Weights of a small GPT-style language model, trained from scratch on English Wikipedia.
Architecture: LayerNorm before each block, learned positions, biases, tied embeddings.
Each number is 500 + 25 x the weight over the matrix's rms, rounded and kept within 0 to 999. Layers, rows and columns count from 0. Numbers have three digits each.

# layer 8 attention value, 64x64, rms 0.175, rows 43-63, columns 0-63
461466516514516493503493481472509526447513539523497478502486502507543468544470509511513519493516488505519480515454508510513496496530470532464490494546449494502509498461523457484471478503491503
500541508490443512507489472519494490540492525556508461559515478478497464469542498530498481486474498518464515498516474494505516506496497487485500512485511512543485472533493550475481487495480514
497467545512506509445492518578488522463492498523492509491504544530494483510486526497515475466472556462476502502517474494488526422457491482509509506537490501480444482460485478534559518514510480
482487493494494485465531479524537470485505527504460487508499489528528551530559505509500498487499531483514513512534531488474536453494490486478478479535551523446505470510509532500501505520430464
484539468505541508533501522462505471499529472510566525511538563497509505490500502500480494498516476512536520495508499525522505489483472510495476510540465459445487487483507469470477495504507520
516492507550458481539456486487532477494461518510517497509541514489496480496517477496530518543479493494504547492496531513532489536483478481554511496521558481495493515532506493470465483536514510
493544500515498490496522511493499468496528495497514480469517536541530487487474501494515493543527508492515494498459511508494493466457473510480467425546474501506507518538462519496464518501508499
464480520537525520489494503479529498521522514501468495471482480490502509506470541494502482493502520522515461523482531517558459504477518502498495524484495462506497488495487533513486495483520524
472470494506452497499517448516470495497524497522537526510527508458478518429512514481507532517556478453511503524488515485472481516508545460475502505469474487485506533513490507489545552524476466
473528513507467437475531533484485515477478499520477491546520520503483475527498464507499516502485492493489529459527488489483499467516506474512520449478481476511496563494486521483494493512487513
487461484499471545450497454503515507490473480535514472480525495492542488509472494552483493561549540542530493489463480526477532469487451469550474484467491530511487491503521510527515475476558477
500471511506506497518505454495517536486505543515467539493530473471449534496497477504503487485562485502515529470507501531519486525497458502502495519481519497488510481531500512511503511499470477
475455466458506521481547490480501516492471482545446542486469454480510465522527515513506451471498476499447489512553514544530495476498523459538465509528477493539474506457535533467517537474482462
458529494517485506506518529481473531531517501461518529506559482545518482516489487528489508491479514477496524538451519463457488573451470503495496539447502480505475539504507481541502521491468543
520534545461513495484530469523502504526486535508488513480479469539484455490504487519519510515473481532537553496459490510511472451526476476484468503474510507500471473491532526485501535517523494
500474506493490504514477508551505503424514506469503482492520493475465505486465535489436473487491502420474461554551547509491557509508497458514504507493529491524500504519508471490505481469490481
514537485515489491531517494517519529504511485529492512496495502495499496507482504505513493449520502478501498503542507474537512520490479443488528477490530492492483481484507475508488553503492516
533521516489490519549504541519502480455548472495488490454509505437479452471525516502467496520504512542538509505470550538486532463458468500516510481528501513497500491497533521518482509473476519
461518492518530506506473501546471535461498515495499516487528529470499560504543487516515481520500546473477463478504520477477521478505478505501500503508539517537483454511557532490508497516504477
493466516527511491496510514534488499537547509481506504485509479505536543520500478522498519520513472512462469519487514480547479497530490466521484487538509527486488501509531492511533442466498492
490516522490476524481525475434494524442481496515526507526496507559454477522513527483512520504494474492512487506515506514495489489505505520496496470512525510512496472497516557502486493540505553
# layer 8 attention output (transposed), 64x64, rms 0.168, rows 43-63, columns 0-63
519513528463477473503486500488526511489480481453507547482515521523497465526529521488447451523530502524523507486467488486502500457475487441473474511523476515479464490488462493503500468491489482
481493457492502545522501523502443480461494475529488466461512516491505461490470485510495554462500519505487516520535507491534506470487522507494517526495502508461550503421479480497521504545471500
533514497541521484517529550459504523459472471488532454494492500523483429488514530562473444537533461442473485474502474519459464515551471506506479505466501481523495495508486517482488550467482466
523492488528524525516497453512511495479452514454501539461478508526476464454496473544475511475497516497481509504495508504503491514542482509484527505499515482479496504518451491502493506486460475
499510506495499481480475509498456503468557509505449529517489545512524537505530504483507458547454533539534463520480503470498460522511509471506498547478475516511490511527529514487462529479494532
472483494519479510460461516508527488515494521493495498476453540509472518516484480456546526498508569510500495497550477475480504506499491512513480494482525484486529523472492498480496466460421484
510495486504486480481445485495506509512478505502511514515516500472490512491495494505483433500475484548485535511456546493469488485528508481528483490512470500464474516482546510520512470493464515
497509507504468508457512474500522478512496491494526483512501473508513529527506512488480510527494489553478485513491498507500527469517501472500503568499519491505487463502500466496527497508499468
473491481542497487486495527527437459489470478479471476516491499475490487527484477525516501487472465486518517504504503557512437494461470509469481498530502502490504465524507461468474476476467529
485552479503474473503518494518493506490490500501499531502478536507492475495475553517537453480519494508512525460533488515490524465491506533547515473452504517527510507480501461519514484532474519
509512535530485494475504526458495557516448516440484487534480507513516496511513498479507478509565478519468523538486543535519511499564527484498492484495477478520498470465487512504441509496527509
554525555493493547518527469529498500510524465468472514507469476458509528543496473493539513490522518528506521498530481517538491504522471527500510515516520505505458495520490496472514484478487503
499532512540471485514511487528458427472464459445468495531498442512564479466562508516449472475502533494502497479494488510514526498567489510497514485504506500545484471424446497527505505527490482
520512492515474462510461513499503502505496512486473481461547494509502508532466495513539504472460477508493432552478491466488545456453519525478490506506527517490476473474493528479498479466497508
450443502483523522524511486487503482462521435523474477478480523490511502519487520556485496499525487525469542475513517481541539480564508498495466490507502499481492524504504523535495484506508512
481519484562524473488496510509505540475500518459528499501495461476483503495516469500489541508496526434535485553490470566487492455503509482507540485518543448532497482494466513484510503510490454
490524484499528460550481473518483503497553464493497480487506449494495516477503485535534490536490497499507508497539501513482494514510485504533461519512513518506515508453484494495520487486469477
499493496491528480437513470510518533476537469469531517506480503499542520475521531476501506519489561474455551553479509478491509529495502512525469498516488542499483485475483519493493483502510531
531514491486512482437510524532482527490476523496498469514469493500488460497493494493469490477495503463528523496483514488556505490509524493499492482547506523489483513503460527488535521458506494
501524540510553507502502498493495501480461528473518500497481477520485548554506518496503516494517505519489464509460494517534508551498504480507511488487508434511495504499476504575466497497448473
483483475486462479500492492464506473529502481540498521430441523512515479489501487529479506464513482502529551499484473493464522465513482490514516545459481488479502490475489512492484486464525468
# layer 8 MLP up, 256x64, rms 0.233, rows 0-28, columns 0-63
498478500496486505493523475458461528508491484501493492472500513495501516503531501483498450524499508484509468515508522484534486518505492431499507527463534458527531509473526498527490492510530534
508530491523497464456521493548489540495476530460525511521497467500473524515506503526564495463524493478557544489508554426487526523528449471518461508507472504484509471467525503485499524551552504
532510513511482538467513507514470491555543442504507525445495449449496486480468502529498462511548494544544516481520480476491495513486480457495470492510526487527518464520494517495518539491479493
480482524462511550467478469480478483516467487489495451489523481473481463494543527488476471533549503482515528540537476502481506481483505494483495493507527501491501528537512475513516456531484494
504514449520459529498472499525496478490497470494502548492517503496509494505478538516507484528504528492477514470521560476480511563479543475542437465497457511485508483548491476500486504496531484
498501452521520475472477544499537473532483506482520538509508478474513522484485474536485451531462521528476522473454496505543494432474502507473463446499520498523501476500491498496490500540511512
515521473471516554500473478482434511544540511517540511509524472506462522450515466554552483531470520530536491501492457520512447565519435464518507457435459485521478461474487521466506470494480493
545546531497429516489511525479516478523489550520485465508456546494507466463507494489467506544528478501504525530510508499511508515549535502484456475518554506527468474489542469483488437490530519
486505525471527479484465495560485510495480497552479459508488490436496527518520459513535511547473531498450494500518485453485468462517517521457517501469484491530453514533468527501468498501548468
503503511489498537502503461544492496518505513519482469501471486524511490528509454527527466463519548513511493536511457481448551512511487511529478532494503482550450456527546508490493526456493538
472501513454537516558509514510499494471518521491510503492477523536466509489514517488463538527484483469475508500471501496499476491491529503495450489507512550527483482496513523508499448530479519
467519496479491448480501524551503526497490465476489490494505530514501488507489518481503508503528461482530505498558519503500449499553482539503548514518493484510488453518503501488463461487521497
520543494453490498508443467473488487482534516508493487501501515502503480499514539494498530477521472465529493549526472506488521531488497492511478478498504509507480532511508475553467534532489544
469458488495505503458510496525493508509517484532457505509473503529479480480512504515496487515559507503524516497505497500479484507523515479455501493503538530491514470524511513538505541469506504
513463520487557500457557528494462515474466461515481555484509483479493513499483538531514500535475515500503473485492494536417516517500488493489530533508483532466490500539524524491479536546494460
459524551488474473545484503508467533481530479471543491514448509480464535452493506545501476493494552481483520491464555503485499530462494510473500489513469472479515484503533501495512503530519545
495559546492480519473488492474546466493447500516492450477470491503513540438539452489485545536494449482532476526515493523501477549509524574520468494453486549500468490508497491522517466498504524
473523553514508471519490516528506490496525508527463458464447503503471536502525503487472490562475483490475541485513469486499506504507561536503478526490517517522496467493476522470473487476485480
483471489523525461516534474493511527463478518527483478481495516497465502507524521525504482508503514486496524520466539477513530518494514490465501481472523521523520471489498496506503521535500519
469501504523559532500528511456539472499507519499519510508512501501487488513496517496509492462496522526523498517537516498510460474526437469495467532540462498504489519532477487491479481533503520
501494492516497513513469522469538480543495500518498506501489471503499496436500439466502464500536507472484515523500487514516539498511479478528527510483513497503458472472540487507497492531495541
514489486518484514490498475476505497535517490543482483486517448466515496499488538520487473526487498480528512507475509481439476482466491543526517472503568488509496505502486509465468518508509520
479511520442495478489490477512494505504521505471473513504483481512495524487499464489507513482460553523518513520537510485508494498503474533513478540513522510501505520549521471505482539532444527
526512503509506473492524486519531525515539507494459503508472432532498490526491485473466509506495465447539483467533538544487488473528513513515499505548466493464509510521516462467466500488466508
480510550497497464473517524523462503492487525535498488503499480548503486525460472505521453501452507521509476477457473492458497476538462512510522494540475511498498463456476511517529517523525484
500501477484492519473462454499461494494475516494517454470458487491508456489496484522470531522529550504507490526545538495506538501521488482482537536485499522489516481503507481484523512511480490
531529472443490494464521493479506535524539507520502515503422500504543530504481503543508479492554490478557447440575546470507492496513474480551513504525492509467529497476498490471515517514512517
517516453491474488473488536464485504497489497471506458509511506474490510462520497488491535505530485481505471511472512523501488526517480511490525473501470518487457472509538514501500538576509512
480560469514455491491457527553529504493514460495509515476494496475488494498479525487488522486497470493486467464525497492553513522536514528501505516508470497535492518553469472469518476521510535
# layer 8 MLP down (transposed), 256x64, rms 0.237, rows 0-28, columns 0-63
484516487508498535521464480490518510513500494488515505505504522524496486489493499517516527471498499486490502518494477519500506515475492531497530474534494500488523486488468465448508494550496486
486464533495515499550501529452531524439485452455463523494521517526539519527498500497500546466532540429524503498552531474514449447510540475506486539472517501504464485531528457531474568503500450
546518496502516545487470468540508490503496452453469505516491535473474514553507504521500499498545534498474517500514487514520515534510514482470500476503521508512494489454506537473402521478477499
494481507433474481480495481527488481489488467476525481539479537503516547531515519467501501481488483475485506506517502478484518472496504487517509496527496504482475488507552548526537520512532542
470557531534526457514456541473476496538500512514465493470522526449466510496508499499523521488479489484506479508489489510508547464533485462486536486516521492497510537489505516534499513488544499
533480490494464463484486472530479481523501470462510503505504497518480515539516460517533503500465518476510487504453512428470524534497505508431500525498494507530489509514532507481575466480555506
496501506511498449525473462490499529501490473495512582525525490524460494502470502471540458528496508510522490488471443515526494476454484491489526499500482512483506453488477472476522481448485465
507478499506542513500499517507483497496505492505487505553480471509548475520452505500515489497462546506498566437478511509533465495505447523513526536505466499448518567513499560475495532444490484
559562514490539481509484466470459478512542513500516542523527491463506537460523463495540506494425506482486486474459488544547451498498505482523477420483494513521526523546523520553514477476548465
477491497497516518507507510499475475505487509493506493462522507477492504482529470526512476492506485507516495486475499518473488485489474500491495507480505490512483496500522515487501529395497494
482500506482520497500472518508506476517541516546493501511476491499505496489463505508526473526523492455532468489524538533516544495513498517513505523534483484488512460489513495471519543495525473
460486489528497503511503472462483500534509505527475533519486503543524470477516529490509505551521498448516501493497488534552474478482522496525476513509506463453508497484533522445529481518477487
546555550491460494511501483503491509458494479501512485524500520535455502509548507482488505507485471483551505476519485476548508475521501493449464522503520532492499513513501526500483498485490517
507506518509479518513504477523474512503465522475551514506494511500517523483516495456482505478500486513500470495504534526494515475486524495506484516515478487501481498465440479476489512453511463
524475447555535480502472466460530526520497484485530540461536447498518474513440456498483543479474546468522468508505516479501510537475516511524544537521539494465464473498495518482516494475505493
508496502534493508513501495488514461470541492514501487512453539483466494479471497514550514524498533492520464523519511489516573501507544484445513540512491500501529525543510475499500494535492520
488529504520443533451488496522467479471482463491502531521555510450478490447512485437521480509480491480551499507483504495514515548535500593483517471494479545513508573494499513512477455460425512
513491457508488516476493513479496539508497472500516508478500454509502484552455549484473469512538471492481507499493536469523480563505520502468482450478520495553467533535494514528467502502500499
528522475503533468457485516493491488481508484479481520514507507517526480486508475482533523497491492519522509500464530514492473477499484464513495513504524504486507469510493501483523503451507530
462497498532523494473509478488523546536512507494496489532484505489470463489503531531521452483536528531487536504492514515469514542491510500507492502479499508488576517476520543506476498488464514
490479495477500543504470489491498446469509502504516513491489546484537507536508464490484554528510494498485508452530487490481532445477505459464482518545486529504498529548477480518497509481515471
492488506487513536528524487478499491542575492477498503470501518488439506481541501498528509505510508469562486474509488472515493516471440545457506513483477475488551505487494544513506518462472511
534543533504534496522493534545507482499461513522510543526513534492523483479504459484476478514509505538511461465533509532526493495464483480495500520453520475501490461505506497501540508544470509
464464498500486549527496503505498495491446505467523467507487482500497506518477510516530494519470544540523499479500559512469541514507499484494509496503497479493518486489534483449484569522494490
472489493522509519481508504502481436504521488561502525512465502518515469510478476480519501481458523550498528499558502497470487516533477495503478527483522455468467462511497522543522497523484530
483457528496482489541544480531495465513484490511488492518512507503516515561516504502512454524484494526503511495492503484539461507474508502462526489444496540505499508543504484514458471524482496
499514462502497537462427534469454472528521521527504489526524473496484488509513481523508509571477527451540461482515510485458541506531506492475504512524478557432509506480438545500542462510525539
527557463480451500474477490496481564516510520516520503497529468495481535450538465503505482497523507513471514500487497509466505479494410507494502458524468502462567521458509483503496521496516465
511520473501482512506487503474516528482499510487501501440495544498504533508541488503501518517485502534499482462482491547527470433536470511473518508495524481473436475501505531513500502454496490